{
  "vocab_size": 4096,
  "positions": "rope",
  "rope_fraction": 1.0,
  "init_std_qkv": 0.0294,
  "init_std_down": 0.0421,
  "learning_rate": 0.00905,
  "beta1": 0.95,
  "weight_decay": 0.0,
  "warmup_steps": 67,
  "schedule": "wsd",
  "decay_shape": "linear",
  "batch_tokens": [32768, 65536, 131072]
}
Each number is 50 + 12 x the weight over the matrix's rms, rounded and kept within 0 to 99. Layers, rows and columns count from 0.

# down: layer 5 MLP down (transposed), 704x256, rms 0.0421, rows 652-703, columns 96-127
# gate: layer 5 MLP gate, 704x256, rms 0.0426, rows 653-703, columns 96-127
# up: layer 5 MLP up, 704x256, rms 0.0417, rows 653-703, columns 96-127
down652:54 34 70 29 42 68 60 69 40 64 53 48 49 36 46 45 53 56 58 58 51 58 42 56 38 48 38 42 58 64 60 51
gate653:30 47 45 54 64 67 48 50 46 49 50 47 49 52 67 65 43 52 38 32 55 37 54 49 61 55 49 38 46 41 34 36
up653:43 59 44 38 43 48 57 61 46 49 56 57 64 55 39 56 72 35 53 14 44 45 51 64 39 50 34 66 29 54 74 71
down653:79 41 58 65 50 52 52 51 57 54 36 48 31 53 51 24 57 38 59 43 41 46 38 49 74 42 57 53 48 52 50 53
gate654:59 40 44 39 43 28 57 54 36 60 46 50 64 52 42 57 49 49 63 30 56 49 54 67 53 46 56 44 36 32 42 52
up654:53 33 48 43 47 54 55 51 43 57 46 43 63 46 52 37 53 58 30 70 47 56 43 48 47 57 29 49 50 48 52 49
down654:33 55 73 52 51 38 58 44 49 52 49 43 46 52 26 47 35 42 42 53 47 60 46 51 30 53 60 43 46 60 63 42
gate655:54 52 40 35 45 35 40 44 74 57 69 63 52 43 33 46 41 52 44 49 53 52 49 42 67 42 51 59 51 67 62 49
up655:48 51 49 64 57 28 50 55 63 38 49 52 30 54 41 47 35 32 29 54 30 62 77 57 71 40 65 66 31 48 53 45
down655:66 50 57 29 55 39 48 60 58 46 52 36 34 29 25 36 36 47 32 30 56 51 78 60 44 31 66 52 61 47 50 54
gate656:48 58 36 51 69 23 63 41 63 56 29 56 35 68 30 47 48 31 64 43 73 47 48 36 56 64 77 58 49 48 43 31
up656:49 48 58 52 70 31 35 30 60 53 53 52 60 40 54 44 36 86 57 49 65 77 44 53 50 52 63 26 67 61 34 67
down656:59 51 48 42 58 27 22 51 54 49 61 29 52 24 44 36 39 75 59 44 58 72 29 53 57 41 53 33 44 63 60 56
gate657:58 33 39 66 56 59 63 45 65 29 38 41 45 37 61 60 62 51 52 30 53 68 35 52 35 59 39 64 45 09 60 49
up657:37 60 54 46 81 51 48 33 48 59 33 55 51 54 56 53 72 44 60 48 60 56 51 49 57 61 46 52 58 33 47 60
down657:54 46 48 42 56 37 36 57 37 74 54 70 51 61 43 51 37 66 39 54 58 46 68 43 50 38 48 40 49 75 51 43
gate658:49 61 41 44 66 42 57 46 57 60 62 50 34 56 49 71 68 34 29 37 42 26 66 32 32 52 79 58 49 65 56 47
up658:29 29 38 46 60 54 63 34 60 51 22 53 38 40 67 31 39 47 54 67 54 72 56 54 58 43 45 55 36 59 36 45
down658:53 66 50 46 39 36 36 57 61 44 39 38 48 33 62 58 46 43 42 61 45 79 39 66 58 57 57 54 53 62 27 43
gate659:36 42 52 40 35 61 65 40 66 65 46 49 47 41 40 28 64 60 37 44 66 58 62 61 39 29 39 56 47 49 33 49
up659:56 31 50 69 51 51 51 49 57 57 68 47 54 74 65 59 46 60 59 42 73 33 43 51 44 57 47 53 32 69 45 57
down659:46 50 26 73 49 34 38 56 45 42 38 66 49 55 74 63 35 50 65 54 47 31 32 48 53 56 50 55 62 55 49 49
gate660:67 59 39 46 41 55 28 47 41 36 39 63 61 33 41 39 45 49 48 53 47 52 58 42 60 37 63 59 41 41 42 55
up660:61 56 56 56 71 65 42 43 55 58 48 29 52 16 55 34 52 44 33 44 48 51 50 62 41 40 30 51 40 34 28 35
down660:64 39 41 48 62 72 29 44 47 57 38 28 50 37 47 30 66 50 58 30 36 55 66 45 43 34 44 35 35 50 41 59
gate661:46 51 60 59 88 51 16 81 41 67 25 59 32 55 36 65 48 67 59 90 40 37 51 24 58 34 49 61 56 82 57 53
up661:56 72 48 47 62 48 56 25 41 15 69 41 65 50 56 35 44 37 52 46 52 86 61 56 43 60 31 40 60 27 47 43
down661:48 90 39 36 53 50 42 38 36 39 45 47 64 38 39 48 58 50 36 59 36 76 45 50 47 46 28 45 43 20 47 32
gate662:50 44 70 80 35 65 58 45 47 48 46 35 56 50 39 42 30 51 45 50 47 69 53 39 54 44 66 53 56 68 52 39
up662:69 41 45 46 35 56 66 53 54 44 45 52 44 61 56 31 33 65 49 53 44 54 72 51 73 46 48 59 53 56 49 38
down662:56 53 37 56 54 65 52 49 54 67 46 44 60 67 48 54 54 64 50 64 56 54 55 40 64 45 33 67 56 56 30 47
gate663:52 56 68 41 74 60 57 19 78 51 40 50 42 45 65 52 59 43 41 54 32 59 55 50 76 51 50 44 53 62 49 38
up663:76 44 43 59 49 53 58 55 42 56 58 49 47 49 45 63 29 39 37 29 80 52 46 41 43 40 43 43 77 32 44 48
down663:40 55 58 75 45 46 26 62 38 66 34 46 53 62 50 46 37 41 53 68 67 55 37 56 32 71 50 72 37 53 59 54
gate664:26 63 20 45 45 52 32 46 37 48 55 46 62 39 77 36 43 46 55 42 39 55 35 56 56 48 67 55 59 61 41 32
up664:55 42 57 59 51 56 32 62 64 53 40 61 58 44 45 59 46 73 41 30 46 56 45 43 85 62 44 41 75 56 68 50
down664:52 08 56 43 46 48 39 49 67 50 53 73 42 54 38 63 66 75 40 50 53 45 37 40 86 54 45 54 47 48 60 83
gate665:27 44 50 62 44 60 55 56 59 61 38 42 64 40 47 67 51 57 57 51 68 48 39 35 48 38 45 50 63 52 51 43
up665:47 51 57 56 42 29 35 26 61 69 67 58 49 45 41 66 63 46 37 51 58 39 67 48 22 36 31 38 40 52 62 40
down665:62 40 57 28 56 29 36 51 40 49 51 75 50 53 39 44 57 28 47 51 52 45 56 48 56 48 31 30 44 67 50 65
gate666:48 72 54 31 33 53 54 50 24 39 41 39 59 45 34 49 65 53 38 59 51 77 50 46 47 60 54 26 50 48 56 51
up666:54 56 46 24 48 45 58 46 52 55 45 38 51 35 55 45 48 48 41 62 61 45 58 33 53 46 59 41 32 46 45 83
down666:46 48 65 45 51 56 44 50 48 59 47 50 44 37 57 67 49 68 27 59 45 70 58 42 41 66 86 33 28 49 42 73
gate667:59 41 33 42 38 63 62 35 41 53 52 40 51 63 56 60 76 52 31 44 67 31 56 58 52 54 57 84 33 61 59 44
up667:58 76 44 47 23 57 63 44 55 64 26 36 57 52 59 39 46 73 64 54 57 52 41 64 54 58 58 69 19 42 52 49
down667:41 67 47 46 53 85 46 40 74 49 38 31 48 64 60 36 57 61 79 52 65 58 61 48 61 61 52 64 30 51 59 72
gate668:44 51 71 53 37 51 64 43 42 42 47 61 55 40 54 68 49 66 46 42 58 42 51 42 34 72 38 47 51 70 73 59
up668:66 42 40 38 45 32 47 50 53 64 49 43 44 57 66 53 49 64 46 60 59 71 43 65 64 39 56 80 49 37 67 46
down668:46 71 24 37 31 48 33 51 45 69 48 43 42 35 44 54 48 50 46 60 46 58 40 47 62 51 44 71 59 58 61 25
gate669:55 35 66 47 48 43 45 64 40 38 56 38 57 28 48 51 32 60 54 48 59 48 50 65 55 52 48 29 63 23 41 45
up669:75 46 68 58 51 46 60 53 56 39 43 21 47 71 39 56 41 75 59 38 47 50 50 40 54 59 46 48 67 51 39 39
down669:39 40 46 58 74 48 29 52 38 59 44 57 49 57 74 40 68 31 32 42 63 64 56 47 54 31 60 54 31 54 53 50
gate670:46 58 42 49 45 44 54 44 47 68 31 48 33 63 40 53 63 53 37 28 43 43 52 66 33 42 49 47 40 61 39 19
up670:38 37 48 49 67 51 41 36 64 32 40 60 60 32 61 65 55 33 42 63 48 49 50 48 55 54 30 46 47 52 53 70
down670:34 56 45 48 49 44 42 33 58 57 35 55 37 28 51 45 59 44 39 56 50 62 41 53 38 34 53 40 47 53 37 43
gate671:36 55 57 56 28 50 43 64 42 44 55 50 44 48 66 55 33 53 51 42 69 57 34 64 47 73 61 84 60 53 62 54
up671:45 44 52 62 27 45 46 76 50 35 58 60 47 52 51 69 44 43 39 73 57 27 40 62 54 37 30 69 36 61 48 30
down671:56 43 31 67 44 32 52 56 53 48 38 30 57 55 58 55 67 45 72 47 53 38 34 38 67 63 47 66 61 75 38 26
gate672:48 61 39 42 49 46 67 48 44 42 41 56 53 62 60 53 39 43 37 71 49 48 47 73 27 39 55 53 27 50 67 54
up672:45 59 58 76 53 43 45 61 62 69 54 41 51 56 37 63 57 59 62 45 42 51 29 51 35 48 41 42 34 53 39 50
down672:20 45 54 56 59 65 62 67 48 63 45 51 18 74 69 43 31 75 45 35 53 67 38 50 53 39 47 44 35 64 60 60
gate673:56 65 48 48 42 49 38 36 70 72 55 30 45 35 66 28 44 55 77 21 55 46 47 34 28 38 48 64 57 52 50 38
up673:80 69 41 55 44 60 30 45 41 53 32 35 50 35 49 52 26 59 42 57 91 61 56 57 49 41 35 48 39 60 48 65
down673:78 67 51 47 50 50 55 45 35 60 33 37 49 40 42 30 42 62 59 33 65 53 48 50 41 49 31 60 34 61 52 57
gate674:64 33 38 49 48 44 19 47 45 42 41 49 47 62 37 54 36 65 57 53 29 60 72 54 33 42 63 43 39 39 38 47
up674:35 66 64 63 55 19 60 34 58 43 43 56 69 41 46 45 36 43 48 74 52 64 66 52 22 41 41 28 37 31 34 52
down674:46 55 45 64 55 45 43 43 78 54 42 57 67 41 60 49 39 54 52 65 52 47 58 63 34 40 35 52 41 38 47 33
gate675:67 45 68 46 52 50 32 47 36 64 37 63 58 48 56 58 56 55 58 54 39 63 56 53 67 39 59 59 46 61 41 18
up675:61 45 45 41 56 42 41 48 62 42 46 72 49 21 51 52 53 39 65 35 43 31 37 39 43 64 34 47 57 52 60 33
down675:38 37 41 59 77 61 48 60 61 48 44 54 61 36 70 51 52 52 46 41 53 68 38 61 37 61 84 47 45 60 56 27
gate676:47 44 72 45 45 41 60 71 40 50 38 31 75 57 56 28 47 66 53 69 65 52 91 37 43 43 61 46 61 77 33 44
up676:32 45 56 65 39 40 69 62 64 61 47 57 61 70 51 39 58 45 68 63 64 54 27 34 64 53 60 32 52 41 34 46
down676:45 57 56 47 39 61 42 53 38 64 47 56 47 53 41 46 49 37 59 39 57 57 47 37 50 33 49 39 38 50 50 39
gate677:44 34 31 57 35 50 25 52 64 30 60 55 39 34 50 39 26 44 50 35 71 31 57 62 40 48 46 54 55 57 41 50
up677:55 41 47 54 53 53 52 60 41 55 63 38 40 40 31 38 61 39 56 47 55 40 58 43 24 50 42 61 48 48 60 46
down677:60 39 37 60 48 63 47 54 66 50 44 43 56 53 66 49 67 26 41 61 44 46 34 78 49 57 48 30 43 49 19 45
gate678:35 40 39 59 63 43 48 33 15 46 54 66 50 39 56 45 46 60 56 40 46 39 57 52 73 53 59 45 49 53 66 32
up678:53 61 60 48 48 56 48 59 78 48 55 63 63 47 38 81 41 61 44 45 53 47 41 31 37 64 65 63 51 34 42 40
down678:57 50 57 34 46 54 36 66 62 56 35 37 67 61 67 72 35 53 63 46 47 48 64 71 37 55 48 68 63 33 60 59
gate679:41 48 50 46 44 64 37 25 28 46 48 30 37 51 46 60 58 52 45 53 45 49 63 56 46 49 35 45 56 37 65 30
up679:41 21 60 39 46 39 42 53 52 57 56 39 49 40 54 54 28 59 48 39 47 39 47 51 64 47 45 65 45 68 54 69
down679:50 48 42 46 63 54 49 58 63 61 40 31 50 69 37 45 37 52 54 69 48 59 42 50 46 60 55 42 50 64 62 62
gate680:34 59 44 38 38 35 53 48 43 45 43 45 43 33 43 27 54 65 32 52 66 33 46 49 47 43 51 53 48 76 72 50
up680:54 68 31 43 64 58 61 59 55 57 61 56 58 40 38 21 49 43 45 40 58 32 47 52 44 67 45 70 34 60 65 52
down680:56 47 44 55 48 40 68 68 57 62 47 52 63 48 48 63 31 47 44 50 51 36 51 50 35 47 47 53 26 55 64 32
gate681:38 46 38 50 62 41 31 40 52 48 48 49 41 61 39 46 63 60 54 55 41 79 52 58 47 48 62 69 64 61 66 50
up681:27 50 47 41 54 65 54 57 51 45 41 80 56 37 46 49 33 33 62 54 44 58 34 73 46 33 40 55 60 42 42 52
down681:52 58 75 28 46 50 35 45 48 50 43 66 36 40 58 53 46 39 66 54 55 70 40 73 39 42 41 73 40 51 34 58
gate682:30 49 65 69 55 66 55 42 46 51 39 53 48 55 61 38 39 43 47 47 62 47 76 43 35 44 68 50 46 58 65 48
up682:43 48 55 56 57 67 54 48 34 57 52 49 64 60 63 47 55 26 47 46 64 41 58 31 40 50 48 61 48 74 57 57
down682:27 48 68 79 52 57 53 53 38 36 47 47 69 40 55 34 54 66 29 58 58 78 44 48 57 32 39 48 37 56 39 67
gate683:64 32 38 49 45 74 43 48 46 37 52 62 41 62 46 44 72 36 51 34 34 75 49 57 51 47 43 57 41 50 50 50
up683:38 47 41 33 65 43 58 50 51 63 47 59 36 38 81 36 54 48 52 63 57 39 42 57 61 52 32 40 64 41 42 45
down683:20 47 46 58 50 21 55 49 62 53 52 56 59 47 61 48 60 37 29 62 77 46 62 60 45 55 42 47 57 37 37 63
gate684:50 69 73 34 51 40 50 53 30 57 48 51 68 71 50 41 70 53 68 70 42 36 60 30 55 57 82 66 51 64 64 82
up684:47 45 58 70 35 51 51 47 82 40 60 64 52 33 47 52 65 61 59 46 50 63 41 61 49 67 84 67 68 34 56 39
down684:56 53 44 64 63 64 37 60 58 45 51 41 50 45 49 73 35 56 46 51 50 62 60 41 29 47 41 35 45 32 48 45
gate685:51 50 33 79 29 55 60 57 61 59 51 37 25 38 58 51 67 39 34 48 59 65 78 67 40 64 69 47 43 67 54 64
up685:75 50 27 75 67 56 47 78 37 58 62 47 49 47 40 30 53 63 62 53 54 31 52 60 53 66 63 70 36 48 51 41
down685:89 37 41 57 53 57 61 73 44 52 44 42 54 57 57 59 60 66 61 61 67 38 52 61 47 49 67 46 34 30 43 43
gate686:41 40 42 28 54 68 69 60 50 48 54 43 54 38 55 31 48 62 49 48 55 30 67 31 39 47 38 45 34 66 69 50
up686:27 44 46 54 41 42 48 41 62 59 59 52 65 50 56 66 66 69 44 54 51 43 57 49 58 45 37 53 49 46 65 41
down686:54 59 60 59 51 44 45 45 30 45 55 46 45 40 37 44 54 60 41 46 58 54 69 40 36 49 46 74 63 62 41 47
gate687:45 58 42 45 29 48 36 39 48 47 25 63 48 71 37 69 66 54 62 47 53 31 52 61 44 56 47 39 49 58 67 47
up687:42 75 70 48 45 59 43 45 60 41 27 57 62 47 31 52 58 55 36 72 47 52 73 55 51 51 33 36 65 67 60 71
down687:34 54 69 50 51 69 64 44 50 56 30 42 50 50 37 75 40 48 54 65 51 41 75 66 69 37 55 33 48 65 44 68
gate688:46 42 41 59 47 46 51 60 52 43 73 70 56 53 43 42 68 40 45 50 39 50 46 26 31 83 54 71 65 62 58 71
up688:59 57 45 52 42 22 38 72 69 38 44 55 71 42 48 41 44 56 31 64 55 61 45 66 42 38 61 44 67 72 42 49
down688:61 42 39 38 25 69 72 40 28 52 46 33 59 41 58 38 32 64 65 46 62 43 49 50 61 26 54 46 43 40 49 51
gate689:40 35 55 52 44 64 51 54 59 37 53 41 47 60 45 72 52 37 57 54 47 56 62 21 44 51 36 45 54 37 47 65
up689:36 23 30 68 66 36 51 41 63 74 65 52 69 68 56 45 29 49 62 50 46 59 69 30 61 59 50 64 35 40 60 51
down689:30 51 55 53 72 49 39 49 40 64 42 54 72 68 46 45 44 51 52 59 52 52 75 30 74 51 46 48 32 34 66 39
gate690:35 40 53 58 51 56 51 53 46 43 63 34 64 47 59 42 52 58 54 51 54 36 47 49 51 58 39 58 56 64 50 57
up690:66 65 29 50 58 50 49 59 51 50 53 43 34 53 48 63 41 38 68 36 38 52 45 51 57 27 49 33 64 29 51 53
down690:51 54 40 52 68 39 56 59 49 48 37 55 62 60 68 54 65 58 49 30 33 36 54 39 47 51 56 25 53 34 37 54
gate691:35 41 78 60 54 48 57 27 42 49 54 42 53 46 13 39 33 55 69 37 44 27 90 48 46 50 51 28 50 41 63 23
up691:48 34 53 39 42 36 35 47 51 61 47 33 33 58 56 42 58 54 68 41 60 13 68 48 45 48 55 42 70 49 46 56
down691:39 43 62 49 30 48 34 55 39 64 48 48 47 44 63 52 31 42 52 48 59 44 58 51 65 40 41 23 24 48 63 51
gate692:68 57 62 65 29 25 46 52 65 59 54 30 50 49 44 45 71 61 54 52 24 39 53 48 48 28 18 35 52 21 44 42
up692:35 59 30 37 52 58 60 46 41 44 20 56 87 49 50 53 35 37 58 29 68 65 57 34 49 54 59 62 45 38 66 47
down692:27 51 42 45 49 42 69 28 55 69 41 40 52 54 43 40 64 39 59 53 40 81 52 27 57 36 31 46 60 23 50 36
gate693:45 50 53 59 54 64 38 57 53 47 40 63 50 83 50 43 52 62 71 56 39 31 17 64 52 52 52 42 51 57 46 37
up693:31 58 63 56 59 72 55 49 33 47 46 40 38 62 46 34 57 55 67 37 44 57 43 44 13 69 61 62 32 59 55 54
down693:59 57 44 47 44 45 44 57 59 45 51 58 63 46 26 31 57 53 46 55 58 55 47 29 34 55 34 37 47 52 55 45
gate694:34 62 38 40 48 55 29 35 50 63 39 26 37 59 53 82 67 70 37 63 47 76 64 38 46 45 09 46 75 67 63 64
up694:40 65 54 39 41 52 29 47 38 65 47 47 22 49 34 47 71 56 55 66 62 41 66 54 39 51 34 43 65 54 68 42
down694:46 67 50 21 46 67 39 47 36 98 46 49 46 45 23 68 62 43 41 59 61 55 59 37 62 41 39 49 48 39 73 50
gate695:56 29 59 63 52 42 42 51 50 32 52 61 69 53 44 57 37 69 54 71 47 69 33 57 53 44 37 49 23 80 47 44
up695:43 34 51 43 37 43 60 54 43 41 48 65 46 71 65 34 49 47 43 30 36 47 55 66 44 58 53 30 34 38 50 53
down695:66 33 56 74 37 57 31 65 49 29 57 46 66 61 32 43 51 53 45 64 37 75 28 50 56 49 40 52 49 69 46 50
gate696:69 53 69 49 32 57 36 30 42 37 39 38 52 44 36 65 58 36 49 74 64 59 44 69 43 72 49 39 77 73 59 54
up696:21 40 45 51 53 39 40 74 56 48 62 18 58 33 67 52 65 69 43 65 55 54 65 63 58 52 21 59 60 61 63 56
down696:55 56 48 46 64 50 71 69 47 59 69 38 55 48 59 34 52 70 61 61 39 51 72 47 44 40 19 58 51 34 40 62
gate697:50 47 47 63 46 36 57 61 47 62 55 45 65 39 65 38 59 58 61 45 43 34 37 54 24 45 27 40 59 42 63 62
up697:48 43 26 63 41 47 65 46 65 36 40 38 53 30 63 35 51 55 53 37 37 42 60 48 38 54 44 47 80 58 39 45
down697:52 45 43 69 62 45 58 38 70 74 50 56 47 48 73 36 39 59 38 37 22 51 47 51 25 52 59 59 52 54 37 59
gate698:33 42 29 34 60 29 22 33 21 55 59 36 46 26 34 24 48 78 17 34 44 37 64 68 37 43 54 43 52 60 52 22
up698:41 70 53 81 35 38 72 59 48 45 31 30 11 43 32 47 48 61 51 06 23 53 38 36 58 47 60 62 55 65 32 65
down698:46 53 51 62 58 34 43 74 26 76 47 39 26 43 54 46 71 66 61 45 48 56 36 51 53 72 70 64 65 44 37 53
gate699:41 34 64 61 78 41 41 22 42 59 46 71 59 62 69 33 50 54 50 49 49 54 65 55 46 60 35 34 43 52 51 45
up699:46 49 51 56 46 44 59 43 44 45 44 46 55 63 61 40 45 54 61 53 71 37 59 43 64 60 62 49 49 59 46 39
down699:52 57 40 48 37 51 68 48 59 61 62 58 50 66 49 43 38 57 34 40 58 57 48 40 34 50 62 59 52 56 61 57
gate700:54 35 43 36 66 43 34 33 39 57 44 31 59 41 51 60 32 55 41 51 56 59 67 83 86 29 44 36 51 53 61 34
up700:35 68 55 40 75 37 40 31 22 49 56 31 48 51 49 27 56 50 65 42 40 45 39 47 51 56 37 38 67 61 39 53
down700:27 52 30 40 64 63 48 29 30 49 47 36 66 67 53 42 38 66 80 59 59 59 64 71 47 40 41 34 37 58 46 47
gate701:48 67 38 44 22 47 59 54 52 39 37 40 56 36 58 55 30 40 39 53 44 44 53 45 51 58 49 48 63 30 46 43
up701:28 35 40 20 40 43 68 71 44 46 58 60 43 66 47 69 74 51 48 43 72 41 24 63 44 34 54 65 38 68 74 32
down701:39 20 51 50 71 44 38 41 40 64 89 53 40 68 56 65 56 44 57 44 74 29 32 72 54 52 65 47 26 53 84 51
gate702:66 39 41 38 50 34 56 48 33 50 60 54 39 58 40 30 53 41 66 49 49 67 38 72 44 63 81 36 57 55 64 53
up702:68 61 47 51 50 55 65 54 51 67 51 62 45 64 55 41 64 35 66 71 71 53 57 40 50 56 57 35 67 63 48 71
down702:66 50 46 53 47 72 52 49 61 64 33 38 36 49 43 57 46 32 55 43 68 34 49 39 70 79 74 57 51 31 38 49
gate703:68 58 46 18 53 72 43 61 35 75 40 53 57 62 62 61 46 60 53 44 44 37 55 50 47 61 41 49 57 55 39 41
up703:67 75 26 48 56 34 29 54 70 55 55 53 51 30 27 54 36 37 46 52 46 66 65 56 42 41 58 31 53 71 56 70
down703:53 66 35 29 36 58 44 53 72 62 70 43 32 51 38 56 39 43 45 26 57 49 62 56 50 40 45 58 48 76 22 68